{"n_kv_head": 3, "head_dim": 128, "parallel_block": false, "init": "normal", "lr_head": 0.00955}
Each number is 128 + 24 x the weight over its row's rms, rounded and kept within 0 to 255. Layers, rows and columns count from 0. Numbers have three digits each. The size before them is the row's rms in percent of the matrix's.

# layer 7 MLP down (transposed), 1024x256, rms 0.0513, rows 617-671, columns 128-255
110:135164120169125142151139135085125170109109109148126140128114132136138078201213140115071144147155117121113101143151159068080123126139131144150093082131130123100121158143140117106128123140131120121137138141157133095100103125066127114122102144151154082124141110168105123155125126104106133139125113140118105139132120136114107125151137119104116175108118129177128133153111118137127133137132
098:101129084139134104113114113109131117132118159095110152116121121130140098146119165142149109146106137136153128095110132121126136158155119104158157154178139128125123124174175132122163174178123113080098150094118163087163133092133131117145156114126080173133167081151112090121139136145108141111142102144125115128126153137128128104139112085107140161157189131119142152095146123158159114120130
091:149132146149162127125105138143122085096128102136154139143122128120129093164148165091151113130130149175124108139137115141092146080125161092150129101115120119142127132148147080120141150129111130135143113140149086147147105124150136129129108105119124176117148170114118128089092118129094193098114132073093152156179108178132145151137143161133131132129153133125113061108169141111148131148118
114:159108130097128135159131130133141144129136132151113114114118107147154082134145099163161105146122160112088103128142138096131119125128133134117108104157128128109119159124158127126172060154098139173138143119203128151108114111112151124151165095103151149121117117116148120145076107128130118140200159187130082143105115116148175163171122141159116126186130140149107110099097149123134144117117
112:111152172097153176143098130118146144107113125122116138134145107116121170116122128112129127161165145145128121151161126132175130150103149119138163136118141110158144112104172156131144092116097119147126133171124132163102100152175114156113141118119130134124126121109146113091160109116151135121108136147123141132120169161063099125160110147142109139121106179147147143139126123135122105134129
099:135108185145174166135116139176124152132096098132077135136133089115161133166162131131132120108154129151115111158130063128097104115132106136135094102132097140124124108127105119122132086101177157104138140129129169161123125129139107138157118078179102105131152102112153152123119127097177104128093105101110101108149176168169096145122162101080134109149126152139110177101118123131128124124113
096:073171066102139126135111105162103129095113118098133116150123124143137157158117137129117092108093122079111171147167116170104098131099103121110115085163108153175094153093110127166140140135130138145145147138138158142140099138142122137131147167116103161112118132117120127099150117116127077126148147104160143132108158125159123122100157134109146135127107104164106136121195104141134129126142
108:124135159113155098127110139156167133155100116171142202146139153121158165102147122126107192131130159120100137190076119121134088108121124131111147095127107104153167154110126100121112116135161160137125171080145074159111155117125119132114123133145128091153130145154141122137156135132137116141144127117136099155138122139151114170144143153115108154116137140087166169199192103152098131146135
086:108120124134106152150126126128127140147156151124153117117134112127115196171178155114159126126103176143124166150109152093172128145095133091103132089098125105119115130170107082126122110135161122153119117128088129114124081131163108118153046136150151152119123126129112154103129147162093072127097149180126127119162116123107121123194130188095133115098068135152122122156118128146096120139132
104:098177130138126117127134115148114082120146113141118128115068117106111142128064143075120145162129077164163118130153123162113151151124114139109113099158136123102129130118140164123094156109122096119154136123109095115095135129153139137161110135174141109141142097136143115136113091140093101123098114145149134130136124135131108125073131104084137140122106112167106101132124131159199120148150
093:115165140148075134086146115148129128149130130140128150137135132104155095155110142111151152087120137141141134130118163126137131201108114127152114139127138139101137136149162126145152155139132136126116105114158162125141162152114124166117068109139161164139158100112173160147156181126112191162121147145138132152123119111135111093137104134138049100118068120127152120150100132135153104123115
099:116130119159192139148163118117152068099175126119152127153120089089121139101085083170143147113110131127123107105138127109119128170149123124127155148094154129143177125169087148126114158121125147090131098165154120158133145131133094133129124154142131105157124200150134106138076113115148155144153094110115143167157084161147099135088138121159109151133116134129143118098152137112106134148085
096:125102132119134100125116129130119127115142136132116139152123141113134113117093094130095157106164109098100103156150149108146158151164131115130080142152096106120092113104154184123128098165065135119117140105115106107139183122140141083098137056111132115160139145092141131140125193149137149114124124097104103111088085098148150141111100108113136151120104166067140145108156142101139113106116
105:131097175101106131139081114129142126143111112106174146126138183150147146072137053111090065150128118083123109111176125138151139103132160148129098139129114110122104120107118133115102125120103134164156122138096117154107103137119139095112150176120137114168096171139162125108123109109156138140104140136097111134120168132137134125119172111116130069113161156120130150135158170095151115112183
114:131145136075175116124182139174158115096088111137110148104121132125120118157110131147128117060101128100123127128106160109115160148127094122119131099103166165168119162097174127092130139118154128113159114121111101102162126163156121138074151136096124160126138144127167105204089120097113137135152110145114114150133149107114122162124137141164103109149138160124131101164106143106128134163119
089:116178120127147137124120128128156076106159127133136115128100140160069153112145109105107113086132112103127147131096135174138111184104081145140100102141112122080147122108152138099102145109145148119091158158104099128117127137092110166133151094147144169158089124122169110166146126151100133137136161138146115131113097113114089115113149104117113060110114078117146129154093099129094188110063
112:114156092134141132138155117165092138145159145126130145146126131117170109084153185124108101093121155152127145131147142138124113123118103109127098100104131127086116158128126113147193130133106145108118128140120086125138106122120124096130080103103128123112150138105116144130080156143096137138119120143139130141129157142111105154140110091126115186112080141098117129107113134120113138088135
098:132116154143131092100150180138165145105139116158122160118153086116108115111135172109120109101147113133102143130113115116160103114111135156118133139169160140135131126152132127100143103130134159143140145111076153137144177084126146148199122126114101086144106139156151140126124158148145127121167181104125135182081167119128124140139143142143150096131119138153161150176169108085087143126124
100:175133139155121143125172100157112091120115097128085127194107132160163122116146135137100160111112146112096110126110119160150152158094094116171125105127178172116155166124131103136114163126134144150115134136110171090094117121095114119144126129126129162136129150162153110111139134114081126141113107082126116119100058169126171133106136106091057121164094118126128115133136112150159118162093
093:126096107101083127121103142164146147128136160101156128163153129197178178141104105142136081144160122148172152121101103094151103121118109118176133135116188135109117115165145107135123134140149136122132121120142142089125158134113131109127107144129170099142109110132110176119149146161147120097139139096116146151131136169141081091162132117140108154119172143132168096159100093151127143167123
110:113148117138150135134139108165121143133119100091135116106206164110132109097066114100164149124146156108183173149123124082127166147139137156160147105130102107153129111125122098195107150116126103107137144086122133164139178120137109120124122117144142163155113117142152144171152086115143145083093109124126138128141129131121140122117140145143117163168110120131129105184154136117177116111121
110:090108129169146126132102127128164133162123149154145135132140144124086104096115113148152126125174096111160113154153145150134097150074123147095113161114119131144135138110123122194137124161101187126141123161101097128159100105120083113146164125118087141113093095127115131079150090143134108110124127138106156118097130118125098119141107121095099121128159151142136123086154095135099139122155
102:162145112119114135136125132131101165142140153167093156113081176109073167129158091103149156112172157109117126149125108102143199138119164119131141104117131119154148145092120098112123148140173152120143167138125101123125117112152088109136105138134126157093163138099128130114120162142136151153122122135109087131108088144122110101131096125141131143087106153102156151100140109113130138143108
114:191097101100122189110118117109092134150097115143133103113144152118096093134107174119097121115155136143138170116138146141095143107129138110111145125140080104117134109155137166183148155140121120148136163169135136138139159156103108175140081145122085075127154083121120065147081109134123121122143113116120118128122140129144113107129155151159091097114114145141156129134131144144126147131108
098:108162149167091122121093155132140170132106145112111086111111156142139112170104108077149084124104136126087083120134126156092122133131091117134130072140127142149131113149076126115123137128135152134126123131087150060141075113140086129121137127141143072134127141125130148082136130106117118125090126108096144177137114103097156115109090156126139102118164092142119121127086080115142149133121
096:149152127100174134137123102108118120107089096155169102090146096127140107126153131144116150116142128148147142109159102154174101086128123105125139150124120124140144145137166156135159108146150131078129107117128108161179078109112134140141174129147086139133125102110134147106106123130120087090113118149126123151162157114102143085150131162116160106158155109110142131140092134103142165133128
096:119129110112152061124153146078146109100094116130163085141139135101109116100105136124098144144130138099115125110144132139135080160126090122094122120127101099072156145102154143119126108137117149119126147094127116120168118127115107160114144086149111097130131137158113112158145151127101138135193136131121139119068093110140132116099051160136130120146151085146100155114115112128130117134165
083:053117076153098124086153111140132172121111116112091121128126173124140104144139116128101121115138120148089114114110130108127093063120095119146147156142138135108125133109123139082126144129112149115115131149147108124135125093140178129151136163071130144142132131135105131103104149146124125184140140080111134104153121147141114123162148122088142123148131115126130084148163078144155082178163
107:114184129146090148104108170119106120108135102131148160139131132153128140090153143148139137120140089112121147113145176108124098135131122142106185095105097135161121149171098146150138145135161109098151153125123122100126129132093105121171122116123142162065116147110115106147077157133155156135162167114154160101126177141089152157126133153165154082126099145135094150141110157131145137134132
094:116132119142152137154147147135153098119148088125136128089105139116115108140136111145129087115155076134138116190140111074105077099150115158148130072116145138115163099139096164133134100160135152154121119104144141119142140100110157115113130188113092120130111143118116114137131135135123185110126104111112135083149123125114094136135126159126098154072169132105135130143131102089153125134147
102:162117118156112118105129115112131123109161106134101138113153061110144146141158140143144136137148119126114108118109121132118109162116165117110123151115134116096124105142121154162172141108092128117129160112137093167124096123124086143121114117125145149140081074097099150178110129147127146118106080107148098135106146123154127101122125105123072113100137102107171160135114117171102150145157
090:135159137186151132132138117144103153137150125105116131120064140147126121155133162111108091119144098127112116134106125150105161113151159101086109129144105117125068101131123126155117152135116124147163128130111171126161065099104092103130104143098159119129113153081140151145128127130203162138129100136112113126116118161161144117149162114127109122129122090131106151124151164111078105063129
102:150086108149126130159128113094141130114123105121143119090148130092136110088148157123119141125129159109147133120137112112114129143131147123108178158171137179159097146142109104137154178131141116153147078132128160114155099172129115154142097158151160152113098103112096106151116105147126121077154137127100138118074085123127085159114133068136138128112172103150161124151119135118114060165071
098:180111104161153120103076139180152142128167141146143151131150125141154173112134132108113078142163089092122167100129102133127126098166137149127138133100132090124119125117101118110132095143150131096099140145104096112149113100117170092167098124138116129156050087079114109140116119137114137096144146134141095164090128091122053083162132145169147100106138140124147096120097096144104128108112
108:145112119058151115134177126140102117145135164113129115149146118145115088113121143090113135122135186131159123167144064158147137090132129123146094153103087090128112124109143114155185115163134093104083120159134156142131119125117094116128151140150136154090141175137125143096099178122138130087107131139119144135112133110115168150166149103098130163128130104062103101127168125084133143162127
106:131140168134091099153108127145112134121102173156123152135103071150176083151134161100109148131154137093129146163169139108135120110127105137137124089131089155126153126110160110127141089122133111146104135170151120101163136083091162113162122131106140113113142104137160154153156118141112137133129132107111133167142146119135135169105091144109105134149146121163131106145147075121090087154149
092:180136114107094117132065194145110111166142164112114148139139139137112142094092121156151152159122136160076101112157137106160204130137137142111157106142120111097071150127145135132118100142091109119105117136084154132147128101143124156166116134146145130163134100134106140131105109126157134108137123125103103091149107141126133082136162109111099112103111183134135127163113120132143155117133
097:065158094179080127159135128135149123142144115105101103091123121105154137088121127084158133112147109118119158106134122138089150131126091071097127136138131141135110142133148092062135133136167114142141106120118129144128122121105137142095122142122100114130162145124128148149110128157100126125133167153160133102099127096126084141167122195089155134127151090161125118123119082118152142136120
097:153131154142128159130151151130135115159119131162109146113085160133132085115143100110117128115079119125118148123140095124119125103106160158131190118125141133149145139143159115157129103132108142178143111134136102077130120120166101121151140180099108135144149094098094101137088084151154133118167120122107138125104151160139108149096097149130111152119108133076129155147166143142154147143166
090:117123134139136109132148152146135088105137126135146127127176081112139124130116106127108135149110103125152124157116111185124128125119122119134147143144136111147209098128161169147060119138158102156116117117129111160083141089151108151136150083143118095126106128121148112132132162127121124116138168171137106147138148113133090131103146110112144146088121119105133132127058131094130122135112
094:145092118164134141096103159133143134140136136136131108114116127161087141149126127088133108094099142110105162151098161119098142135100144147053131148096194127090145122137136084122119119202108097094153112109150097135137092122123118120111152137144119109130155156153118154126135135166182147131110108128153112161135112137113145136126137091141147121144127152140126154103134143147155124084134
090:126124103105156184096129135126145127137139154104123132113167120091118106139171151109137130157134097082123108138089131095148116162179135115125165123097140108109149089135116138174079130128171154148117122093156111136146160131122106130132130119124138102160102098118137177121119144129130115094080152102156166110166148139079111137112142122156116122150164128103110168167104137087145119144071
113:117123119123119173117095109143140150153113166138149131105136093123094105109092121126126189173086116102159099158090092112158131125123142151131140095110119140135115098140130125143106083155145124159159093111141138093116136135177120148143145139093148119114116146110157153112162167109122133111161105141091137126121104164097137114180158114164068155130108145105122131143111116143107079101108
107:098115146069095104169152135158187129137144122132163140137150111168120134104100144153083108135123140101089135072132140142168129145117162142135150140077176151108121103100149125094141123117134141122079131141121130162168149126129106109144111137134120105152146146135157130154104152107203100139160141074131127089129131107142137148153117142092140110163128143107165123112135111144151156116127
097:141121161169118147146109125112057148123129141072142106134046142164127139155146179117096148175133114127104100121139133129111156130167125137136115131139135145108128148110084119097104106093160130106132165173128096126150141138116139147161114130154132154151089149069131142113107139150113159097118163162112097147116137139131125142114130062096114128141083122112143102109101157140154150123145
097:084089122096110137148098128141135115105170107155148118122128091119146129100112147110147136130175110134143114151142132118134113158151119142109108131111135142108167109151138148136131133128084154096118083114135078149058122125127151172138118140145059137154108130149120106103168147174129094123152104073141133129129102114148130134151135142170094144154112169080139075081096148110139146111107
105:136136104147136124138157157165107101121133150096050116132144124163101115165108163101097143145160147123119135120127136122086135124111113118124115124114110137167097152155127138156094158126167104117148117156117094099184122115140143140149115161112128131122124095144114144164143146095111149111076142130114171148129107131144170138127109109141118129133114147132110125112119141080104168116153
104:149127122143105149097150119197158110127139097127075154148128139184155107143121116140167152142123125087122106135145118099099082128131170123111121121185111102108084175128094150116128137150133179133159122114143127120132154154141131137077143139081121153158112158110090121144144103106159138114094113141119120131117156149148114120159160119142118116112128153161090140117105094126160138156181
106:148126150128152110132175102085137140123132116140117144129176161112124071124127105156129153134146117131153120154156084122138124142131099149129068163109115127106122095112091160138170154108135096114120148113113148071129182147116137117110100142070110160174120113112098096109133138116123142147137136094104120142113122125153136141134109137121108103159157097176154138112092148106095117162131
099:163117161151125093142145090143170164091127158169147087103144076114129117115154172143154119112125144096114112149120150160110076162125181155140133126124127122125074123122141117095105129111111150115091123114123166145185138130124154150141111141138150117095120139125110143091109132159110136130125153118115105168125134092116125182125150149115124134100141106159116104071109123159087121036126
102:186129180131159137139129141156106151127143136130151138138136117145096140147124153107136146174126108120153086116125082101109084175129129155149173150106167118100133129147116180104113092134120138126121125087144102148140149125123165151111144090139131122171123103142158198104142149145126146107080169097096133105152119158114152130134120096137097131144150137095079129142143154112130144148027
100:134109119177110138149107136126121135119100077133164101133175175139141154073099140145165119107157118123111077152100104173162105106168112145128131126110105162166166141111152156155103096101145156129115105133143131192106130137128104137139107110112139110118107121149065119107153110153156151124169098167136135123125131137093108081159127112101118162135112125147102144118143113164147139075111
101:107124135136134100127149140099100146092134128112130132164113148080126167119079093141123126137140151139115121093118128109133103130120124132123071139140162139072121112157146101109142127139126131101141140151097113114167165103145120131125147119094084144103117191130127127122140175142158119089140164126139141085160121115139140145166129076119101158137144127113168134096168162144161061129122
103:142155148136124102129125109109127146097121129151179159146090155128135114132140124126136130082130109118106103099159131163131140109126129158121138132120099131175114120069138156132141140141105127102149149114102147107071135132138148158099144171095139124108170150144072115134159103137156110137119130149136107100139123116130089141096093149132140128107105134129157154143121111142127097114110
097:119133129147166089120132149101129096146147118142114134120096067123120165150110113131076101113118095137123109125124118104124070125163135115144111150083131167111126141104118158121112138139141113150159115122141105120098152104151168150141117111134125145116155093180091146149140135171164113107110132114157171130143111138091105174129127070115130106116162146108089109062125096103167085119123
# layer 7 MLP up, 1024x256, rms 0.0513, rows 618-671, columns 128-255
098:119129123094138122151135154165156168111110130149145129115119159136116107115107116151134139146165106085116135148110133119137111086126141148133106100118141130113116094098124123106100092165157112144176139177171099108096117099144110146136111124095154130086114162076126139119100120140134133121126144127146171177136108126145111144100135190163123116121134168118106092143161108150153124149126
094:143147125100154139069140155158143111121157136111156116126107099131142083160149141124133129154139129144123140124135106154144144116100091106164113157176098148132094107101133130181126120163153116127083123099210145132134144127155134127110111136133095115108132100161129105179134108095115127136119153147133118105144084169121134174132083124121085125120112108145112088165120091086136144138095
103:130166114136141084086143161119139165148158135126119108110119129114115161096070149153123143125144157142134096162169154107167114126138162109067151148155129144099130130122111157083133151173146098165137184099142143081143144097147138103123098119204147110120113163123116101138147121119136110138130103134164157128116082151123113150148126152174113154135132131115139170161152135173121101113115
107:143138110116109139114158113102093156160130120168149115125116076098114129140158129141094118083075130129104124133137104151128139150082189091128177154099074107105093113112130096121105119129099124134093168107123103138095119090088127138119153125180116107102124137114112154094167145093126149132173155123161145083190108092102130142128137099078147115105085094122143140131096102140135131135098
094:125155126148122148138128125121088131105148134101162146158149093123098127123104129133137120191135152179153126151145167148151110120165161129124096114119115113103158155107158138134101119138128108133132120113133111104156162123141170130130092170112125149132136134170083143104140127136116110138131121136162176096127088116092140121122118172133137120086149111120132116145120144185187099124126
098:137136142120089138134096129108134135135147108128135142121146097130129130102136115133161115105150137129174097091128113119162142131140189071139132185093155147137141130147169142077130147144103133133133106138111102135137139138143125094117106144121160107122102136151136119152070134099131161182080101160117107091094141149104119139125104132132049135142105129134165138082159127101139118109113
105:122118077162153145119163110138171103118131089068139118113085120110117128160130112136129154150161121121133114078129145167146137154096105155121146160103154133132085129145112129146115162101131110137126126133127125132152119145060114148116185136121124116101179135167124106098133103111089151111081173107107194139119137103157103114132154140158153153126095143150133152128104096137126130118098
093:111120100139150066132104158130139106117118131112140158140130140131126132143078137104139107145146113118147146130129089112083105110132119139130101149163126136099121138117117163159121099115127085119203103135139102083125145102124186121141129111133132152135176160110143145143131107121153149122140115119138146158091121142110102172138073124136153159138122126104142173110152112130189137119126
103:099088125127119132120129118107131173160147149104138109114149107154093144133202128161108128146106161144128111130138091074100099152109170147111074101110133110113106102089096150149138111132162130133115130152110132116100122073124116102123119139144193112094128159110139075129100138093134159114088174100091121117122119140129096167116116109143155104095141109159156148100073120134130135128072
101:152122168148177125149148177118135120141158132091131114122113143158095157135081147155120112163120110152112125135163098133131095081161160117120135117122139119138115112178143129094094124127109119115123178133128135148138071139107128112154151105127152121131100139194109079111123144094130182115174156131121125131106148151110129144088152123087139150142122139124130110164124148130147132117108
101:142133166096113126127082159165109149115126119113151111124116147139114142121102106133100096141109066152146123131158136119155127156119125156141124120112165114138104101137119100119138052133112074137094121057111138121134131076126106139080093135145130130114156114125082129102126150129082094123113115134120104117124146116139147207136135127080131123128113092109123115099138120129153097118142
106:149117117133132108176159111107149143143098126125169118095140130119112143108141113133168125109118148076139142115106157117113104150081079119139150113127123139111128162138151123128128148103106122134091136098130152096120124092151104135071143177178083106124101129122120116149049110124130123144170099109132133176142123148126122136122157131157104110095146107121086090144094114125122153143116
101:157129098151130087155098137120145148140167128119127101116123105129121135169111129094156177131110120142125157143144119117125106106170097115130154128135138094137155115126113150113123170068136127148137165137155118174138107130103129137120129117178143118134182104089109121121094116113115113144123125129188150134106083099149093182105118148120137125120144141134136148152126108127155140115138
102:131102154088116117148116108108114109088107105092107119150116152126153152109118075143141121150116141181112111119137157136150089125147162150138105150152136099153135138111121134125125092141114138116106098088127131121099111119085188095158125072145158137155155103147105157103109151131077089129143163116115128135155111150123106133088080114124157076178139104103161107114137110146145143145144
098:175103139096115141148110148138093168121101137122084132155179109144148127116130144112135139145143152131113101148155141118139114120148177162106124134090123115166108123080103106131111131139130083129148120077122133130105122094111165091136115158150114124127171142145138158146162176112099150143132104071143163142101162080093120146169115162139110143137134149155110115131151104100179127141170
110:125120080112164137171129093136176147155148123120133094143126115119104133175156167143106117108129131131107125134092129118138099137111165114161103105130150107170160119156137123125093183149141086086122122172158171119153121117143129123094129106127185159137129112137118130078109143092115159143110128144112121131151155172121080130103092164120146129101105087112124109124140132131120111163160
094:144102106103137126145140128093081124143129144117174096153080117129163153109138114101077111111107126137127116112099153124152113146110104119173098125126094142134117137104118116152113145126126105116145131155183114158109093133141086110106131164133169120138091130167122107129133116124133138175144127127103159120115074119097128120132132141100170185137152144132139107131065128145149178115100
106:108129139171093124090090146122124154141137181110119121133127142115135167175105128106161152147150100095145072119153122118149093108146100140173114124117114102138153096160150149148170126115152125133119160135142121164136115145128132141140141097172121132124163112090103108155143119123100098111138153135138132084150163112157110110157120144145130105137157132132115148139118094162107142120126
097:147128144129128110133115165129126109170085132129144113144145135169074118178182146151124098125125109134090133094160104132136194119121192140130105155141082106110097108117145139124140158100127106097137153120143140149135143146103169111120135193113091194159120108134146113118153138093125149134118155108163110140158125146140114149102118114086091108134110067141102159145157158145130140136115
099:134134100142123158154143138129070152123137163126101033118119140101136125151119143131142159166124088108084106134103121133132114112086118117088155123127090166087136125130103108111114119148148125114167105159149134115169104113112121121122133137125161132131103131112139121146105139087101124156125078127122102154135130120153145145133110137146126165114121139129125084116106149120132110123178
106:142119117117119118081125122144132170131116118151111091146138119106111166150186145130134125158143128164123139152137111142087157144167112143132133114135162149131143144188152143066121105108136069139137160100121136109110151144149107104094130126084118158180148172158116136129129141131153119136118106120149114133121137160131089149098102158144146158106119112148142150144110137122138150143149
111:104091189115130135118099124134137182113102141101127128146136150074120122040130158149114107161140120074149106090135106134140103153138131124094153144145106098102151116103105141089091111149104099110093159116159107119128140138101139104123130139133162087107117146111118111144149124126149166123165111100154109134116085136136126119118138110117123116119115127147145125135127113137113159125130
107:105133102115119140159140110149133101098174147087159090160155109155142168105156122106142161140112093099183126141109129113120109132082139123153147104118163130138140148116077126125119123156138147135168106082097085104114173091131137079111170137155115178135100079139139129116117167103153103138095132118114130125130140137130095105143131158131068119167100126133097120114088129119115113128156
090:133136108125119168169121118112110124117124079075131102127136103174141117106113141125135136166122104131145119063130093153152159107144119156135077114143115130149150101118113148141153091143146158153144110169170183143113125095138123132128145142111177139131147126138098089138088094098122138135077112117079157130146145119139111126098127167112089131155144137135166125127124083145098101137111
094:137161101145104135092121148103155116168134176107105103132106184143136118152121115107142104123145148125088111127139134115097152131154174167161112187089119113080152104130150103148129089124146113139145127129126148153154133109131142135147139143147140067128133140100132195165113140127125112143129158124163116101114114139103096108084130118166101127120103129130118138129153152116133128168119
105:091146142129086157096098112097098127125139154115074140142120101153178118120131130147137100153088084150100156127138080137132143092132119117166149157156096095109131115132118117108153106155134087097121137115111138131123140153111151090133091133126141114186097136104171140120066130134122100139110108148108099136128146108130111145126161104131145130112151146114070121114087097108146168088119
094:170170182106164098146133147105122141121141177157163107128128059080101120117151125164154172125118117090134102095163131139126138180132144150114097158111136136110154148120110134146144166121104130154148155111104137161146160139106092119134134128177095123135133149126151113159169111084112123085111143164154173165163139102092138165127118123135120146127124137127168143112068146132152144092108
104:108108113074113098134125108164123129174156158144154148115139095141111128108149102172167132124086127110165103118121135132145161153094091134117145136152192117135157155126085122128126111176124151160155099146143142176140119133144088118074137134179155128135107112141104142127185151098132142110157133151158131144094078138127137129140104154124132103156131111119139097127111136129166134122105
099:117157157103141125126122126108115124174115170079154137126120114160119137101130151118139160160130149145138096086120134158169142119112158129148142120173102121114123113164148101149153121139104161096157100126102122142106101126152130108140137102170127164152140110121130129134131136149113130117147143167114095103121116108129140159125127171151110130123097100147118084090149152189114131148120
108:151109125147103112098110131119094136099106149143131129088165102111085143138121099129102096159107130141061093150167139155127130124115160139105136103146100118132148128109125097130116073120123154120098109130127152156092120136157113115161126139165115113117128134166133146146139117159120134145133168155138179105116102161126117123087151149112146127166154148121150100096168142106139154083098
092:102117167155156125149145105126145161149136122123124068108172111092146121141096092130151149160099174104110110134126168114126127154120130138185158106135170147117170145153147118129140126095110104111134147114132133143134148150146125119162095121175098130128100136139117156117157156132127097131135138137119134111101126158110091099108110139139128104127076106113137058100067101112138173133163
101:089125073106131118088170119087127136125191135150146096150110061101100123139104088141119136142137107096118149160102150135178124084118087159158078115099143165129149117144144114129117116098108167191126148124131142088147130133123133133116091132129140092150112122183148133120142134151159128154080135145134139139135158127079129120164106185128126146090082113086119134090135138141130140063097
091:108141153114131125139142122128112116148148100105100115125128106145117116083155135136132165121101152129128151123105123143130099089113101059162081115106161151105147108112158126129134156124103137120085093098136161166113128133151119140107173083112158175128148133094123146078147135133133095168140128129102134109148163110088138143140115130103151123157066098112159144079144132115130107141111
104:113119117128140155088111128055120156123107131142166130098115156103165168172135062121101086147119133130148121135094141112152099104094156165172174131130121100112101108139168137118124150112098161138161140131145169104106145089154127133115130187102123114160131128165104117115146124109121128120128124156125116126122133145099155121111125160118121110125083123102108139100089119130136171098133
096:135106117107169140143166133108120154106164113116103105105128115110153142120133099141131147117152141176153112080145124103098087121101138134154108110154155126142118126140098134126130112156117143116114124111112109105140153133125146109101131099149136119121113141147079123141117142142114091076102118154134137138156147137127147143127111143108140119110092105130107073143079119096134151125160
111:150120147135149103131147070083170104097100112102137121119095112121092118097088129119128138100135084110133131175115134131101095132115149121117138130123128119136144143092160073118111096172145137145155119169140130108164137156092135097113167136141162123109158106131116149095131128146082158099126111106124112136142128121146117158100099114125101166143125123133123089074152095145127114118120
100:105159157128114115150137107169151120143118131136131124104132158106114104118083113149132121115151140119148088163139096114140177110109135128103130159190114126103141130099121149121147153180126147107137146152140152130154123098111150140146115134152142128187148154151164132116098155113098143130147154136094088156100038115150113133111138139139129135068104128104153117137167145139149138151137
095:130118146130106097129121108122087102131112102093103136160158162115143106116116119138126121114162162131132153123138155130139090072117135134140099139147082096150121113099082130046137127149138117085130131112132134110100139136089127148141154029141131115147116148122142117107156103133098148160121115113147119069104117120102135131132141108096116089096096140111153104097168110122132138123053
091:154156100074125095116112127118124122121112090097116134121095151098108148102116110123172109126145137140119110163112137120130135142116138139154096125152106150119110115129121143095170161096133157165164114078136157097111075139113142124091129136139159134143147128151109159096100149108119144143136128133127125094136126134142155107136090159123111135164158135128177123143132165138131122141099
097:110135200102129101108206150061110116104132159090133159142149118169138134093169091124159089135161089143130131144129092129168125111119147104140170106101107089150102116120092131171134083131141141107145141122144120138107126128112171113104142118148117216102152131147080131120145151095123143135170141109119125160168121127145091101093132118110125085102149122142130143134151128150166102139132
097:154122148163125113135159150175098112102130090155105102152128158140154127122141140146101136109116150113136150111139181137108149114117099082057153172120118115147115123135125121111145139126112102155133146146146168115123075166120130177141143140136132127117147136141138114150116110127111163132113123096106132172092125116126094114105121124120119182112122139159143085089162103120142155127149
109:121105114155151094097114126115113085130142088132158114134108143121127113132115120176137136116119122113117100134162133126095071137092150125138127178106102124134162108162116107107126146105152096122120157135119131101199121143100167118110098091123163132129145117123100102099153117148091142117110151165124112135160121113130148120105139142202148097141100086139061132164165116104152145102107
105:120143137166128134116150168128115175123151107137152101131116149149094138098120128115096129152109097097114162155134114134137114170132153091146142169128107113131163132103105109145144121105126109119098088142174126128085134133123149154087157144142121180108112125159141147136115147078075147106110101146143134157117159118122088141135168098080112111104127121097110157122157112167124142145133
093:127123155118125099132149098154165168067158153149157117131127129143153115121120138158132127089102130126116115120135118127129149164126188106108161118073155097158126133132117169158153117128108131122146173115128119145080124116120092152120126149151158149122131143138139083130132080191143138164102118130140133089094171121132110154192182128147134133116126097093120125124127098132127136140113
096:114144134099130119111122097111100114139122107129132124138124126140121118140100132129115125107093098068164115115095104119125125135124109159183148106122148167142088097119145103154124125155148104098119102102179149132146126097128097160087129136102122155133130113123153141146166072127091142184117130111148178094148117111119122150107123125120109093089113110121176102095138107136120162119110
103:129138123105107133168142150114127105135096104143125146086140118184145136104128117158132157190111146117090122172125121153139100157121147112098149146079153142085102082133121104098122116120120121130154137138111140140153125127106154131071126120133115108142117177163126126125191145094127124125125106124153099140188128114107120120095143141080139128186125109135158118089139124155116132134139
101:091135090086161106138147090101150112126143174099183127105103135106139121125116091155162121129129113091121147124107122163163101136104104085128131138169125109150103086149164094114116136156129107140167155121156156141117142134133154106114113159144119090096169121147130138102141137164078173134156116134094121099095135099122117109092130099114131127136155127169169168143133094156150118142094
105:095163119089154115130119114140095097138112156128171160165119114144116134121126118125180170140095103102149148128134119116165176121111133154131109129110147130121106096105136099148137116186116104137100161135093093166119139139122110062151125108154143130138122103101132162077170082120124119122144100117116159181140132085143107168097143146121121151169139116099134117152124110122153124093148
097:149116157095092137121103168118157128164114125132136113142121134137136145128125145107117182143132083135118139087101088121156127165124124100114138114165161151123131108135188125120120147131162099161162126096136063092138121160102106101092150123107111114120177091104144129148122166121118118107093118144147114136102148125158122078106112098146145125166126154112137131145180149083141123175135
110:091139106130130125109143117124101118146130071154127113062088143088128137136113099165162117136172133152125136122158142144140126129093099101146130131138127112149136130153144118161162173099112112149150105144095168120133094139164139151146146159150103068116142150115127097121106093151132127169156150166107112115125154085182133144111114092087134143111120105133111094082127083148091137132128
104:105138107148133123141139128104159113111137134131145125143158098126110089064126119116125150164099085126136126113133174105081149111092122105160153174129128077077166194144134122129106149128122118098123121103127124075125097142133153120101085131136139161096178147107155127134102114156060156143127084113123089169110106131176144105132140122120125093109134093121138095104145167169119080144152
097:163142121086128137145115105141149078126154086155124117085137117125117102145163119144096118108145131102112095104090148119114117136114110113098137143106119132122172097088124119137137155158177133134104160182168131175103127143088129141141153124132152111114133092110125100110146077145075115135133125086133130101150120149167148162130119100118171142111098075124134080118132106122078106110163
086:140096108116133170140104136103113124174167140117098149127119110121146128132108104109105143158099115133139152130134076130111105110085109129152127128114125134140114151095125123131105124157116120152151115149110096109125113164129111127105135110086147104125114151170147142099091095136145120127094108105118149092102141138123095102141101133114084117093091101173091113120139114154122119155098
100:152133144098082104106164135145131133098141141167150142135119125143114173121161116132133081094153133136163119145134131111102156157120150132130158098130128136151126144133091114070147139107134126095108106105170152160152140114087113089102135133103118147122121165168152077092105096170121154156144166109150132157120161156118116117121108134137129081112136121094145119142151113171131123113139